{"init": "normal", "init_out_by_depth": true, "schedule": "wsd"}
Each number is 128 + 24 x the weight over its row's rms, rounded and kept within 0 to 255. Layers, rows and columns count from 0. Numbers have three digits each. The size before them is the row's rms in percent of the matrix's.

# layer 9 attention key, 128x128, rms 0.144, rows 24-49, columns 0-127
111:169153116156176163128131142132113136175079126142122141116084107148134144116080134156111079093087109154098135109147110143088128137132160120131134141100145099164110164148135118075103108133103115116112163172130147147134143125096159135132097113094121166161128096123111121145141103070112146167166120106095124135092117095132097140119119092144128131101120129134135140141134093120169109114153
107:104139126107126104102128146086108119098164079127139163142114123150129144109127165138126148166117136136106125162122168127102130120094102164157112108091123164112085144149086098101125132150121062129116118119130098163115141111130117133149087124130175099109103090137117126116105123179122122103121159081119154102135073106114163136122159136120148165075124125145110135105139159167112131151139
112:098123115172114121159098115145129065155118158124160133126102134138096153142169152147124124138136144163150109131162133129114134139074138094125127111141119146159115099172140110150093128145137090130152129123128138144125116112083141119129168157150164093149095198099192147119174087120116115111111155151099105136116124119122100103152134107099112146132154119132127128166110111090154118101099
105:125111106146105158108151144129134092111122077149081103132167091149162110138090144111147166126097141159118141139163124141126109123086109090126118126127123143085112148147122160112136097115120123180152152148123101138157167118147150117136145137124118139133097114118163098111099117115083116122148101170109119074124165083115126109144129109160125150141168079139111170164146155094118125135166
118:165143120127129151125094169114096163143133108121080120124140119152115121158120142150142182117158141154161146157182111115122124097110151120108161146107130103153063138128133107155155141133168126153118100102126153128119086123094108124112109135147086118106134126177129125090093146136150131113136152113148097104137102161099142101133142099124161073159089136168116166126109124139128078114133
107:157108130087174119165149095127145099182131107143145136164118124104143156112105108166080144136157143150146140169109121129133133156141167099114116129138159094102163140123133156166059116114132171130120140099154136108191111147116112087165128138147146112130138110098113147111166113166141178108124131120174116115106098129120113119155137096097123116131113139127135101111116153103152129154137
110:136126135123122158088141110102093138111137119135153129121158080159097136122141140114118165132115123149109091151078154140175152112126151115104122108126148127101132155149150148118090137127151125082144070111104089136144103089137108115082107179138117104182131067095087135100168105114155133133142117134111111138105123144143113089106166144156118150138152118118097117172110098145118120140122
111:111149079120144129087114119114140101136110096134092177112125127126154137130126141118096182093097108168072129138130126114107105168145089114129128144120085127098109117110141142137119085123118120128128136130125159115137144139155127118152148121132169132110206125145143167097130091075129127126105139128120104150156120147073152137111147110079125125150096138087135099116149098160157099149150
103:140133113127112134149142117139118149097067127093155146136136174137157139163160098124080103166123117108122113083105114154130144131151149129095127096087099118148140129102143161129119077134124161151089118134138119134138182083114152117142116110150124174151147154100122132109131141167080109131095101130091147139130153123163119162114146112139137147122093148119131166138051117130133132100113
113:163122096118149142107105112127190108141138149103094140167141172178102141128093116124153141143131112165121091115160145115103140086111117126119120126106126094161103150084113133130105132139125120112133150155108131086146120098099092173124137162121134115107118111171102115047105123083116131147125120138152129126144146096118128147085152111153110082109151158104134106153139143148165116113148
112:116123142116137121133160160069137115171064141157132134158100139132136124129144111129108111161152144124112164162154130097118185132109140129159147113091116123146143117141123129095113092084147127155145126121158129126133137102178137137143101105096146085091109128135095112111140154092131126158127101131174154152153141134130167113105158131138113127171089097160162172132120099151169115098146
110:140130137161141161109144133100159143139087127099112191125163111128144089105074143134142126186117132115154149100166124170122134087130155090106137143135143135075136084113160124127113116109147125109117134158122152115125143093109134121097080173129155118145152144156128136116130139116104099110129144148117148109069130139151101146107114158121100095136118142123150155096092127110133190140156
112:093144145123175115134071102126133104122138156107149119072135082082161151121130114133149142151166113104096103075092140128128116097112140123120159098111105132086112110119110137109118115117103099116122125158132090113123127163093112113127140131135158082151088113124145153168137157091067121123063101156111170128127124122125100120167119120156113124140089131139116134148152154112140134132137
114:128128141155128142125141134161113165076094106130118103132121149098178155145119107119134152142094076090141100145152132126060112186115153119131130116112158100093149152134108126185151108127139130112146083125119139165143123108150126164115155086130152148140139143123126105125144095185138113101113158138122127097163130100117121130136117092122113098115163163099125075114167118120144112117140
123:126109151103106134153136118114109140056131130136115167149158128134115154117110163130094181070136142126150118141127130125150090143110107127138127107079103178104171119146105162162138110138129142145106149124130103119156149100144091139115133134125095118175144141130168136168115132108053125140143132139097159134145163126118167101107120144134131173137153161139089112135090109132118144157148
110:106122136118121145128165164119116125161108126143135086146092158149130082128142117179166133131133163182126116121123158135137184140101126122105147146132125122127129101167101113135108145114089115170142059109126158103112114112120096134124111107105102150111172122118131133131108121116114127111057120118103119168114140091129140095122128132118141135120162122184108157082111128193127115132101
108:119143137126100165142178110120131136137148100089090114130160115112082119100136132136138139087140113096121120139151110151136153116080116143116131109118148114134137133114161099073145127110118082109103148108085152107186153169134099125168148157113121104140150110063166133129141141134156116134129115145145115107144106121129117134112176118100140143129105133182116124175110131190156096135133
108:061142142100111125131137115157142087159093139128135136121114111169123126129173134143158118103134100129132131115125131122110094163089084111084159085113181117133109091148118138116139129090112111083123137152128146100126082151108099135122160131177118141108141116108094100151096106118150140112127119150152121116117144138141107165110166104183122122121118118105136144157160094183098111144103
107:094139160170157137118149127153151161150097140126124120141104136166142179142175150126084085123163105147163122146154181118166070098118165117119122150128123118121166086125141145133125134088124106157114171110143144114095119143135128143116086112163123133135169134118127137118134153129124125097171117115129097108151153096107124162186084142116094135103105108123152156134138144110106110131118
095:123128092157175118158116118138143137112127134121111111159139140161142135086100108141098084157119144122132143117087149098125138098111134108109139139121113101125126170104094114158111182108149159160158129139086125095101158115140071066147109139121137133140095122085113152138124112121116117093130127104153140106115137150137127169120138079164133094144155091169125148160108082127095157155125
108:149110109137152113164129146142137165166145148095112135128137091158118114118143105162087161084135136117137175127127105126162095164173084112129132149115181145132140127112109108137110111170115114133143114143118090159128127153148133117120102077103160132147112125110146118101140161142130093108136144154194078122112130136118082117116165177122102107100135119172124147108135108144105166104128
115:152131134071122088160155084145150101125098159119144143132149123144150127151130123100143114141150124172124117124154106118113168114117079095120143125142116070120161120132114126128105132129184124141152138123083099174139128098141168127096138149112100162113163137153138130169106136129108084104090111139126103119104142160133108161136128158139176150126097179127098107136085157102118097122141
103:114072114115118135161124094101148118133126107113123097158173163083155130177142091066135094070115165139127118101103137118126127137083142122110191118150139166163140097159143136136138147152158130138140123137141099131146127110105114119143126105155153129135150132170160089123132137125078142124100101110100110136163143137148150105090113108161102108088124137119116127138132122121094141169124
120:139171099127136147117152101141104148138150105140118111121132155131073182132121140117148104091137164146131079117156162150138147163139153096132130113083108110126119113159080166113109138124144113166120148104123064106078149176103130182123115118121121087136151109140099121112087114145150120098132116129138138135123124074134157154130173107106144086116140114127147099112136117111130126117092
109:156139131109174102141138171089132130153129117131144085097146152105115159093161129088106102140166103118116146112185127127122135091146185169127132131126129128121119123151170156148102126138112083145156143142115103081125106105145135151137128077131143173164142163103118136092109098131151150158109120148111171138123126125083147121115143129131149188126110139113137161081127128147116141151116
097:135165101150154127187121105119116154133146142162153130095178134138140146120171173103113127110173157136133104138104153134114121111174122156120131121114154132114137138127094131071179142145163143103134131110119122134144113148122102118125156142121141123112186121131169141122136143130109077088136147163113061124112129142161078133122155113155136153117132143108105144101127143112133181088152
# layer 9 attention query, 128x128, rms 0.141, rows 25-49, columns 0-127
113:137146108086144144068107138124135143156109126139144078141109118139128155131126117134138058098126159157157146154150156136141127152156136195139124143123130115133100089141118135114100102141107116097141147136092135106137120141143105110160108089154181129115137121123114128131086099096105111089148105121160131108143103101110160183113150167129066126081132133107093121117153097112130131142129
112:103113164102179188107151095151120097126120198129097121149131147137129143104138129137122131137107135125145098128117140158144137100134117100126117131135136120136085145148136153115144106179098126123099154107147141099090155157168126123114140137113119118137127154090122120109189164131151155103104131119098156151096178143119114146078158135106093129129136159096062153140126141133127121083117
111:116130104132121128101124076133147112115057112128183140126132097122110136139114117123162124150120112119138121136121141113140135091139140134137083157102159094123106115180158141140127164119137127130138159152125156157123136109086092130167136174122153111105134118135184133148109094170129098108101135109163123086109097142108107170147111054124100122106105127091106147139104152115142162116119
111:135126144083139127126136117089139156145101111105119146120140139110093087162120145168120088153130077118132121135123175128140103169134131152160126175143096116114094081133141148153150141121130155135062066101118147082115085133158152121129140146142090107157132123129116148115113104122163114099127126136136119142143095094184165144155118105115155107120138137102132148142083148140108142163137
104:135137142099144154167123138117146105183151183128107139131116092100142110126149120179141100093150153140091131111102132109093158122125158119121107121129163150095133130133108107170113127116144174095158132146115134098140118155104118095132191088130100131153129151124132089111119144146167086133107112127135154100138138126131105087091116122086083107155142137099164094125117094156114115118092
109:134152125110176117091176116156117084156148088106130117186157105112135137120143130151160128145129140125142165116133137163124143111146144091157118154103169143145156112173140114089101106106096115118129124094109113126101120127132124121103147198129110137113099142108162105119110121120118142097115121072169124113124131103183128092128118174100108153163131121126113133125148099182123114146152
104:155152140109132151125113125138129109083114099120071116125120123148098083127153134081128145160110117130100151121143115143114131145124122129121152149066121110152120153099116100134130096183174151131167110129193180124140138152127080146170150121132126139124122165139078119150107133154139120131199092118118143093164136109118114101106128132108164137162121162156113133129132107149145126121119
107:146115166148138104125098146101108158150115097110139135142139150105127156130124115149138101104126178111176110105134120124123126073162159126146142102061097131104145181139116113158142114166095127108135130133105138181130143164141156089115075126169123116120098124102103143168142136121153096100112174104121136097114131132125155113109120099115149140133106156125133108108101096102098184123134
111:148096099145088157116084111138131138152117139090096135139154125143109146099138114141130119097117130117059121155185115129102093103160128114116137116121140105140112151126117144138121138117126110138112114127147133066149088124122129166152114116120135068133112152165135137175092093072115120103156135103099145148115134110107151094129109138146132116131152166106177170111145161140160169108147
107:137165132087151120104109175104135166124091127088127164104121094112128126106094157123120121114132142122116135139103085155148111177078087152118128151133122160133116135144136115127097099082122175154125077131146114130126106109136073152130116132171147122157093137100129121106137078111157140142124167100144131155096143125116136108092125118134130133161082137161117133118110115107154185101117
102:130122133141126134116115127103128137121107109121083075125191132124178117108150124125151158147161118134159168151101128156078130130077102140134127100122179116140119130128122118140140134121151161107162133105129171110144106133123169149113141129124091122156118161119137124099137085117139154114130177145102125065097124151139134115148132150154134117111076159121168155099083116095152077144128
112:095135135100160108158151149100124173121116123151103104106135121104145124175091116134124118132106119111158075157146147109114142119091149089108180102101149124111105125119093158130089122115094133100113115122130138142118143152079139151135136167120141129103121140129172118099162160144096115108144100121082135120107150154139104195131120120148144184125082096141100109141173136120119147154115
110:116103148138165111159129104138119099090150118143095114130113119098094123140155114128111133156126087121148195092149122134125146155173149143099130115118138117123154171116173100148129071102149137125105129140148104173155174115118126151128093109124163135141130079121126161122122100141080117128073134089094107092183105127124112140153141129094131130145160158122130153115115138147147101111142
109:133143137105122121120145118185127105149143143128126112120118152156124153157167146105148200155112131109166115127072131106149111084142153133152101114082114173124134158169083115121138104126114115135142153132105126109159171124108130150115094137116154097085130143115147119138147133116096121139113107098164124101166147144137084141147116117131125125117076167174151102114127152117109121191136
113:099114137101104162129142144146102092144155141118094134163136177139135138100143120139098117107132112166154144130125111120139123164107122135131133171178127141120087108118152148139070164133120161190101129120125123104122128176170107121142116123153134131098121137120074171093166134151116158139129164078155163123114130107124137091110144123161160103121132127138079117144106129111094097161143
113:133133094081151174113117112166130131138140135089137124148133143162112148108103156160136098128134151072103150106136125110150155110176133139130119138093115148173127136126105152136123158120136088118082162154117194142078100159077106106162108160100096124155176090115147130125106125131141135106133120134141166116118107117109109105137152165157145143129144120138168111150124131109148153163112
108:139123092108124120161138142156092072136096133092127184138102146134125124116112108109094111091137112115121125125126139177106097140136119126131192076140127074168122099124158124165129100135091159125134161110133141143104133102121104079153119147157119132151111137113145111142150107124083125097121133120125114124148174108090107111165127113119155108154164155149138173138150120144173129156147
111:096127128109150144139126127164127128110146139114097117087102060114154141138133122103094134129136157101131146122128101157132136126112165167105130114118112079126168081133123101148139170129147139142136110115121125079111125130159146125116125118135118169152078118160120199109151127105131139117158151154127105131155203168138118159158106108091101123144152140119090153146136146151151161102117
096:083080181139104109131110178157129100169140138110109105129151125120158126175135171113121098124157107159101131093136154174122118131155152098149119147100140135113166139154154140158126131137139164136130166092071155086099119122100097137137092124133148140143098112119090114176121129103116113110108131160179135144122120118171158144132123100135108118150151089146135095141148129121144112130130
113:084099095125159112157112135084109080126105132122107152141141149147154095153189140157158154116112114105093116089122155142151116156139131164086146171107165136162145102130153135146107140128110145122152124169106128126125138118152132135133140126148130199149123130138118154100094105122107150143132119164105113132108169140152140112118089141087149153141139158133180090156131111111116127081142
110:127112176098112111135104108122069137136104127135136148126143130152137123122066122094149136127139155151166107133123129103128155081181133125144134091168117150137120133165126123181115136137128158120111126095110151136130081079130117123135100123119106157108153154137137167161124163167140123125140112103082122150116059195144109100098123108137114104140116136125135103156139155108108103116146
097:131109109111160110162114125175114144158131131131125095132136111105085092094097108100137182142112151107140125122172165095156120096110109128122133076163116173088102115159118118151110114133124152123157195128135130123125141108148163159104119104137142134127117110093106123163095123149094119119128118151170151106097107159146118137116154098126183091109153159129106146138100145144102160118146
110:125120095109147128074127115116111120116148131108117140166116075172087126136117105113161126123134162141103101138159119164156160150129179108129146090103109134114151104119128140161131098077119115167084133148117161076138128118168123139117108140153168107103126139116081154101121142143122177101121141123156128128130113111131186131164139107106139109105123139111168115128170129088106134117087
108:116159139114154114123153146118121160104153137067193166106118158134150133131104143123137071144133123155095145150121144110117132096114162167103164119097130135135117120110126100146143126136099075169144126129148131082119129185121131143141138098152149139080136107085113126116113107161127138185135104122126173103110104110128117131131103176173129127114126098126165173118101131124128145110118
095:112135128111133129143143120135125167125134122148080147150148087170141132168083153144149180153144128116107121116115143131158140094104139101130150121137122125153099126052143156108136089165098162109117129113106134137115111134146158128098106154109103157067113159095132117118066131182133136099151137152142110146180119145127136127142125133149102113137117151092130123140121136072121107169136